Each number is 128 + 32 x the weight over the matrix's rms, rounded and kept within 0 to 255. Layers, rows and columns count from 0.

# layer 7 MLP down, 128x512, rms 0.0683, rows 0-48, columns 384-447
[[113 135 151  76 151 113 104  75  98  98 152 152  50  86 141 132 162 136 119 117 166 181 119 159  94 134 127 110 104  81 129 105  90 173 127 127 166  53 176  89 128 156  73 123 137 135  80  99 147 165 181  80 166 180  69  83 100 139 144 137 165 141 151 122]
 [110 154  60  35 166  94 114 118 134  50 140 146 128 119 194 158 181 147  52 119 120 131 156 105 113 148 196 169 176 151 151 120 163 146 102 128 108 190 155  97 149 137 105 141  88 176 168 128  67 141  97 158  43  92 125 100 102 150 147 148 190 149 114 121]
 [124 109 140 168  95 182 127 134 118 117 107 169 131 109 107 128 106  96 190  84  87 107 128 139  96 111 111 154  87 171  88 132 123 115 161 153  53 105 137 113 114 164  80 115 165  66  99 118 136 127  50 122 132 128 115 137 135  89 147  83 139 118 147 135]
 [151  90 170 114 171 136 116 139  41 158  65 165 106  95 209 155  84 116  92 178 122 154 128 167  78 132  39 131  65  84 100 171 124 167 190 164  83 119 151 107 169 144 127  89 132 137 189 123 149 130 115  80 102 150 153 110 187 154 108  91 171 126 144 101]
 [153 135  96  64 127 106  91 136 187 143 147 101  72  62 117 155 159 130 119 124 147 143 155 160  79  88 136 184 133 128 105 160 101  93  70 145 131 166 108 115  86 122 167  97 124 133 141  90 112  89 126 155  61 131 131 160 154 115 128 123 170 162 126  79]
 [116 145  70  91 130 139 103 138  69 140 108 133 116 160 138 129 148 159 155 122 110 154 136 136 177  63 143 138 139 145 159 111 174 118 121  77 171 127 126 119 137 143 101 109  85 134 108 138 142 107 134 171 150  78 101 168 102 142  58 127 155 129 129 154]
 [149 114 103 119  88 132  80 136 110 122 162 117 147 141 123 130  90 148 122 164  69 111 135 153 130 104 132 152 104 113  77 133  77 133 125 159 138 145  88  94 174 150 143 142 106  95 155 200 101  62 126 133 194 146  86  93 142 138 123  77  97 151 108 134]
 [ 93 146  80 182 134 101  92  96 158 110 158 162  98 124  59 132  89 177  89 124 148  89  85 129 127 108 168 196 110 198 106 164  81  94 139 108 154 144 166 150 107 134 194 107 147 135 103  83 136  89 118 101 102  73  77 163 111 148 106  95  99  92  72 134]
 [155 136 130 143 131 144 143 157 172 142 159 141  88 120 128 109 133 148 165 173  90 146  77 104 104  98 111  80  96 151 174  88 130 185  85 110 126  98  60 153 103  72  99 157 151 135 167 159 116  80 190 171 123  95 191 138 150 108 151 152 150 196 144  86]
 [105 131  83 169 166 113 114 141 138  93  77  59 140 115 168 120 180 163 101 154 136 170 163 169 121 129  90 126  95 141 154 127 135  98 129 131 100  71 124 114 173 163  58  72 178 163 210 110 113 137  59 110  90 131 133 145 102 103 121  81  91 126  94 137]
 [158 181 139 104 108 152 138  98 119 111 128  80 169 149 153 106 148 136 144 146 135 137 113  66 109 107 117 125 148 102 145 133 133 178 116 103 107  84 168 106 176 167 137  72 109 101 144 141 142 139 156 108 150 121  87 124 108 160 185 142 136 153 106 124]
 [ 94 128 186 150  64 129 134 122 100 171  83  48 152 181 202 121 145 109  98 110 157 124  71 133 188 170 110 141 104 157 166 106 126 129 128 142 130 139  89 102 136 142 127 147 105 105 171 128 142 114 118 126  98 160 162 132 119 138 149 117 109  95  57 137]
 [120 101 116 155 122 155 135 162 123 165 109 118 120 186 106 118 165 111  76 125  99 112 155 199 127 133 141 107  88 133 136 144 149 102 164 110 173 129  65 113 175 119  94 133 154 134 122  67 120 157 149  59 195 155  86  87 145 102 127 139 128 174 148 173]
 [101 108 117 129 131 186 134 152 102 143 153 146 167 174 172 102  72 107 185 116 158 115 109 133 131 174 135 141 121 183 137 147  99 167 121 145 123  79 119 185 122 199 174 123 101 158 161 152 126 173 154 171  98  52 164 150 142 159 187 117  89  60 188  98]
 [103  74 134 122 166  92 184  98 156 141 167 139 116 156  96  96 137 142  84  83  78 117 127 105 126 101 180 146 139 133  89 110 117 131 128 144 114 137 126  97 147 140 118 186 149 132 104 116 166  68 114 185 135 138 105 161 134 115  77 220 150 151 167  92]
 [127 131  89 121 140 152 142 136  87 191 100  93  92  94 144  79 101 120 136 184 228 143 107 146 133 118 155 144 122 135 187 132  80 123 170 142 122 146 103  71  82 170 151  65 131  96 138  96 124 166 124 107 108 186 162  90 151 147 105 161 159  74 113 112]
 [104 157 116  76  93 147 198 155 183  76 151 136 110 115 154  95 102 156 116 145 150 115 148  88  99 153 162 149 107 110 109 128 158 119  59 153 124 130 115 164 149 102 149 120 108 138 132 179 174 102 137 150 127 154 142  96 125 167 139 122 161  61 151  91]
 [115 113  92  45 148  85 126  93 140 125 159 135 145 125  87 102 169  82  96 125 171 148 150 109 122 127 153 154 176 163 103 153 136 173  64 161 196 116  65 141 165 112  87 147  84 131 132 142 157 137 106 161 156 102 167 142 126 146 120  95 147 136 149 143]
 [ 90  81 196  77  61 175 158 107 126 197 116 127 156 136  87 154 172  67 112 116 137 103 137  90 118  67 133 137 149 138 175 130 145 104 122 112 137 131 137 129 105 135 145 117  98 151 124 151 145 144 139 169 168 133 172 109  86  74 161 150  83 165 105 124]
 [167 118 142 157 143 159 134  98 126 115 140 140 112 128 106 123 151 107  89 128  98 167  59 229 131 175  92 141 128  93 162  97 155 114 150 133 108 164  51 150  85  95  87 146 124 143 169 152 152  79 142 119 188 122 114 126 115 130 133 111 165 160 202 145]
 [126 108  84 151 136 123  71  35 124 126 175 165  67 145 189 133  86 174 185 143 112 122 138  92 147  72 174 167 140 129 125 124 194 181  41  99 190 115 142  70  51 140  96 114 158 104 112  89 127 193 103 135 210 115 124 145 133  87 161 124  50 148 138 106]
 [149 120 112 144  84 145 138 144 141 144 159 146 135 114 121 137 164 116 113 137 165 137  92  99  79 118 139  62 167 115  67 209  67 120 110 145 122 180  86 146 154 150 144 132 137 140 132  87  99  61  97 171 155 150 121 128 131 105  82 111  87  56 150 134]
 [ 73 123 145  65  78  83 163 181 117  86 113  89 173 136 111 121 122 162 147  73 134 173 158 198 160 174 167 135 111  97  73 113 129  90 107  99 128 147 144 127 199 119 151 100 117  76 109 112 111 119 115 104  89 144  48  63 160 126  80 119 136 101 122 122]
 [149 133 134  93 124 119 135  63  83 164 100 141 154 121 118 121 102 151 122 118  88 133 129 122 144 126 163 161 134  64 145 115 104 117 205 109 134 157 166 159 125 152 126  88 171  48 140 148 139 122 168  94 156  84 150 132 141 147 133  54 132 144  92 137]
 [ 96  73 135  93  40 138 156 122 101 141 148 109 114  86 136 106 175 134  41 155 141 143 120 139 139 146 161 106 114 131 169 111 130 132 125 112 151 106 153 161 126 201 170  61 114 163 127 143 129 163 157 161  95 153 143 113 109 144 122  97  92  98  99 111]
 [129  62 124 119 103 103 158 144 165 150 103 114 137 122  93 164 113 146 129  97 134 147 238  65 161 132 128 140 109 127  86 116  94 164 140  63 112  77 130 124 152 157 175 143  93 105  98 175 130 104 127 101 119  67 123 121 165  61 138 109 172 114 171 120]
 [104  80 152 135 144 109 126  96 145  85 198 126 126 184 178 176  92 123 137 182 134 170 147 179 102 107  88 152 131 118  99 177 134 114 180 120 123  79 156 195 129 157 144 168 118 121 153 117 194 165 125 147 147 175  18 126 125 109 116  46 129  96  78 143]
 [ 97 106  74 112  44  95  93 138 151 149  96 133 117 130 125  82 128  95 100 155 124 147 142 124 113 111 160  89 108 136 154 145 124 126 136 119 137 135 159 126 113 114 175 176  59 139 112 191 111 128 148 159 130 143 121 162 106 105 148  91 127 124 111 130]
 [171 112 144  98  93  99 159 147 148 151 119 120 152 123 110 128 152 150 119  93  90 138 131 117 117  84 121 148 118 116 126 218  78  71 183 134 151 179 170 134 197 148 144 147 145 175 130 159 122 136 126 119 100 100 151  73 136 119  71  94 130 128 133 104]
 [170 147 146  77 151  85 142 136 135 131  98  93 134 147 114 127 147  90 152 101 183 164 154 165 153 131 116  87 151 126 123 118  83 108 131 124 181 154  78  94 212 150 164 181  83 162 156 165 126 142 112 171  47 123  70 141  74 200 112 121 114 125 166 118]
 [129 224 123 175 198 102 208  72 154 119  83 127 107 143 177 203 133 164 196 153 128  87 105 131 158 106 144 158 138 171 113 205 126 152  89 137 175 110  90 182  69 104  79 108 118 135 117 144  98  83  38  86 142 112 109 144 120 129 138 148 109 122 128 181]
 [157 126  97 178 104 127 144 156 123 147  99  96 147 183  96 106  70 131 138 135 107  96 146  79  94  83 102 150 107 112 154 165 120 134  69 142 105 101 151 177  90  97 144 198 145  93 123 156  80 162 141 168 168 184 178  99  79 126 232 132 129 173 119 117]
 [121 134 149  96  85 166 158 143 110 102  95  91 122  45  67 188 175 138 143 167 172 139 162  96 113 162  62 122 112  74 165 132 168 150  90 165 144 126 101 106 179  77  59 123 146 166 102 150  92 190 114 142  91  92 146 165 138 173 109 114 136 107 207  82]
 [109 108  90 107 188 126  95  73 131 139 163 132 194 112  84 136 120  65 107 182 149 149 101 143  89 126 109 116  94 110 169 104 144  36 120  84 132 132 112  84  84  81 105 142 154 137 149 146 108 121 168 165 179 160 154  90 110 106 135 147 121 179 105 100]
 [131 142 156 132 161 117  99 110 136 128  88 107 159 141 126 168 135 171 142 102 129 130 111 181 112  86 136 163  89 146  90 115 167 142 107 175  67  81 108 163 129 149 103 121 126  88 146 114 137  91 148 100 114  93 148 146 139 123 190 137 146 108 129 112]
 [131 162 139 130 158 156 106 147 115 155 130 142  95 173 105  97 187 105 187 119  87 122 124 128 141 125 111 115 114 150 196  79  80  87 167  82  91 215 131 138 148 136  76 164 160  97 201 105 124 145 120 138 149 106 193 124 162  67 152 131  78 137 158  95]
 [121 140 148 170 116 113 168 138 149 122 108  96 119 114 138 131  80 109  92 113 101 164 143 142 153 146  59 158 126 123 113 161 153 127 133 198 146 120 100 130  76 109 116 130 123 111 113  96 160  78 102 137 196 162  96 122 152 107 105 156 131 101 187 120]
 [172 124 124 170  75 157 168 106 133  85  84  97 124  63  96 101 118 201 147  99  67 132 154 163 113  60 174  47 118 117 183 155 122 112 104  86 156 116 163  94 159  69 165 101  76 177 107  78 117 142 106 143  85 149  79  42 152  67  99  94 112 146 124 100]
 [127  80 121 140 178 220 186 163 129 145 178 132 104 134 135 187 156 136  86 134  98 117 189 183  64  96 135 174  96 127  91  94 145 159 129  97 107  72 143 101 165 144 111 172  95 205 158 115 128 162 169  74 105 157 110  79 125  49 123  96 185 102 116  76]
 [163 127  87 174  91 138 106 135 120 136  99  43 143 136 161  88 121  81 135 144 119  79 143 107  85 142 200 107 118 177 183 160  64 157 107 109  78 126 122 147 102  92 138 135 190 126 128 128 129 106 116 168 138 132 107 148 122 166 184 137 131 129 136 142]
 [199 141 101 137 188 103  98  79 154  98 138 162 195 128  52 125 108 122 197 167  66 150 153  85 121 106 160 121 121 216  88  61 210 111  91 170 142 190 151 140  99 150 100 132 114 177  73 159  82 139  69 120 162 104 126  94  95 101 144 145 138 147 126  61]
 [115 124 130 108 158  56 136 131 128  77 116 124  84 135 165 144 154 142 133 153 114 156  84 165 119 148 136 179 111 104 122 153  80 102 166 131 112  79 135  98 143 139 122 146 127 136 161  90 151 117 159 121  99 172  79 151 149 167 109 120 134 104 118 132]
 [123 111  81 124 110 128 154 124 106 167 107 142 137 160 162 150 149 133 192  72 113 104 156 106  87 116 157 101 109 112 126  90 134 108 155  46 130  94 118 137  95 116 126 140  88 150 131 157 136 166 133 202 109  90 137 127 109  98 165 128 119 102 121 156]
 [150 130 111  85  96 134 115 209 141 141 134 114 163 125 145 120  68 129 164 126  83  84 106 122  99 131  37 123 109  95  97 141 112 176 119 156 122 105 149 165 125 130 107 169 162 115 129 102 150 187  97  70 114  91  87 170 157 115  90  88 140 115 145 155]
 [ 98 115 201 130 160 160 197 114 141  71  73  96 123 165 175 124 152 185 166  66  69 166 132 105 144 122 140 168 136 161 141 168 123 124  93 127 124 141 138  94 118 129 103 116 114 101 160 164 190 138 139  94 155  90 144 147 156 107 120  92 147 128 139  97]
 [143 127  81 136 149 117  95 112 153 145 189 121 159 155 122 103 114 167  79  84  76 127 132  85  81 115 112 127 123  99  96 128 118 128  74 123  78 136 143  74 147 125 168 151 112 167 131 135 120 139 117 154 101 134  72 138  91 152 116 147 142 156  97 138]
 [ 70  97 118  83 113  99 181 102 112  93 172  67 152 148  78 144 109 100  96 104 156 147 148 154 101 115 108 116 106 102 101 144 128 131  72  82 104 108 142 133 120 182  73 106 122  82  70 128 153 190 139 137 154 169 123 139 155 119 186 131 146  58 149  83]
 [135 148 109 127 150  77  67 111  84 165 123 116 110 169 170  98 130 156 117 149 148 104 174  93 156  59 179 107  81 178 156  73 113 161 195 120 112 174 128  89 145 130  80 145 159 107 108  95  65 122 112 101  99  69 126 202  91 151 153 181 131  93 125 112]
 [120 150 138  87  91 137  70  83 189 145 137 112  95 175  94  72 121 158 106 121  97 103 163 138 181  97 158  83 107 120 130 136 153 129 127 139 128 141 160  82 171 141 102 153 116  94 125 168 104 119 154 122 183 136 133 151  77 148 118  96  86 123 166 106]]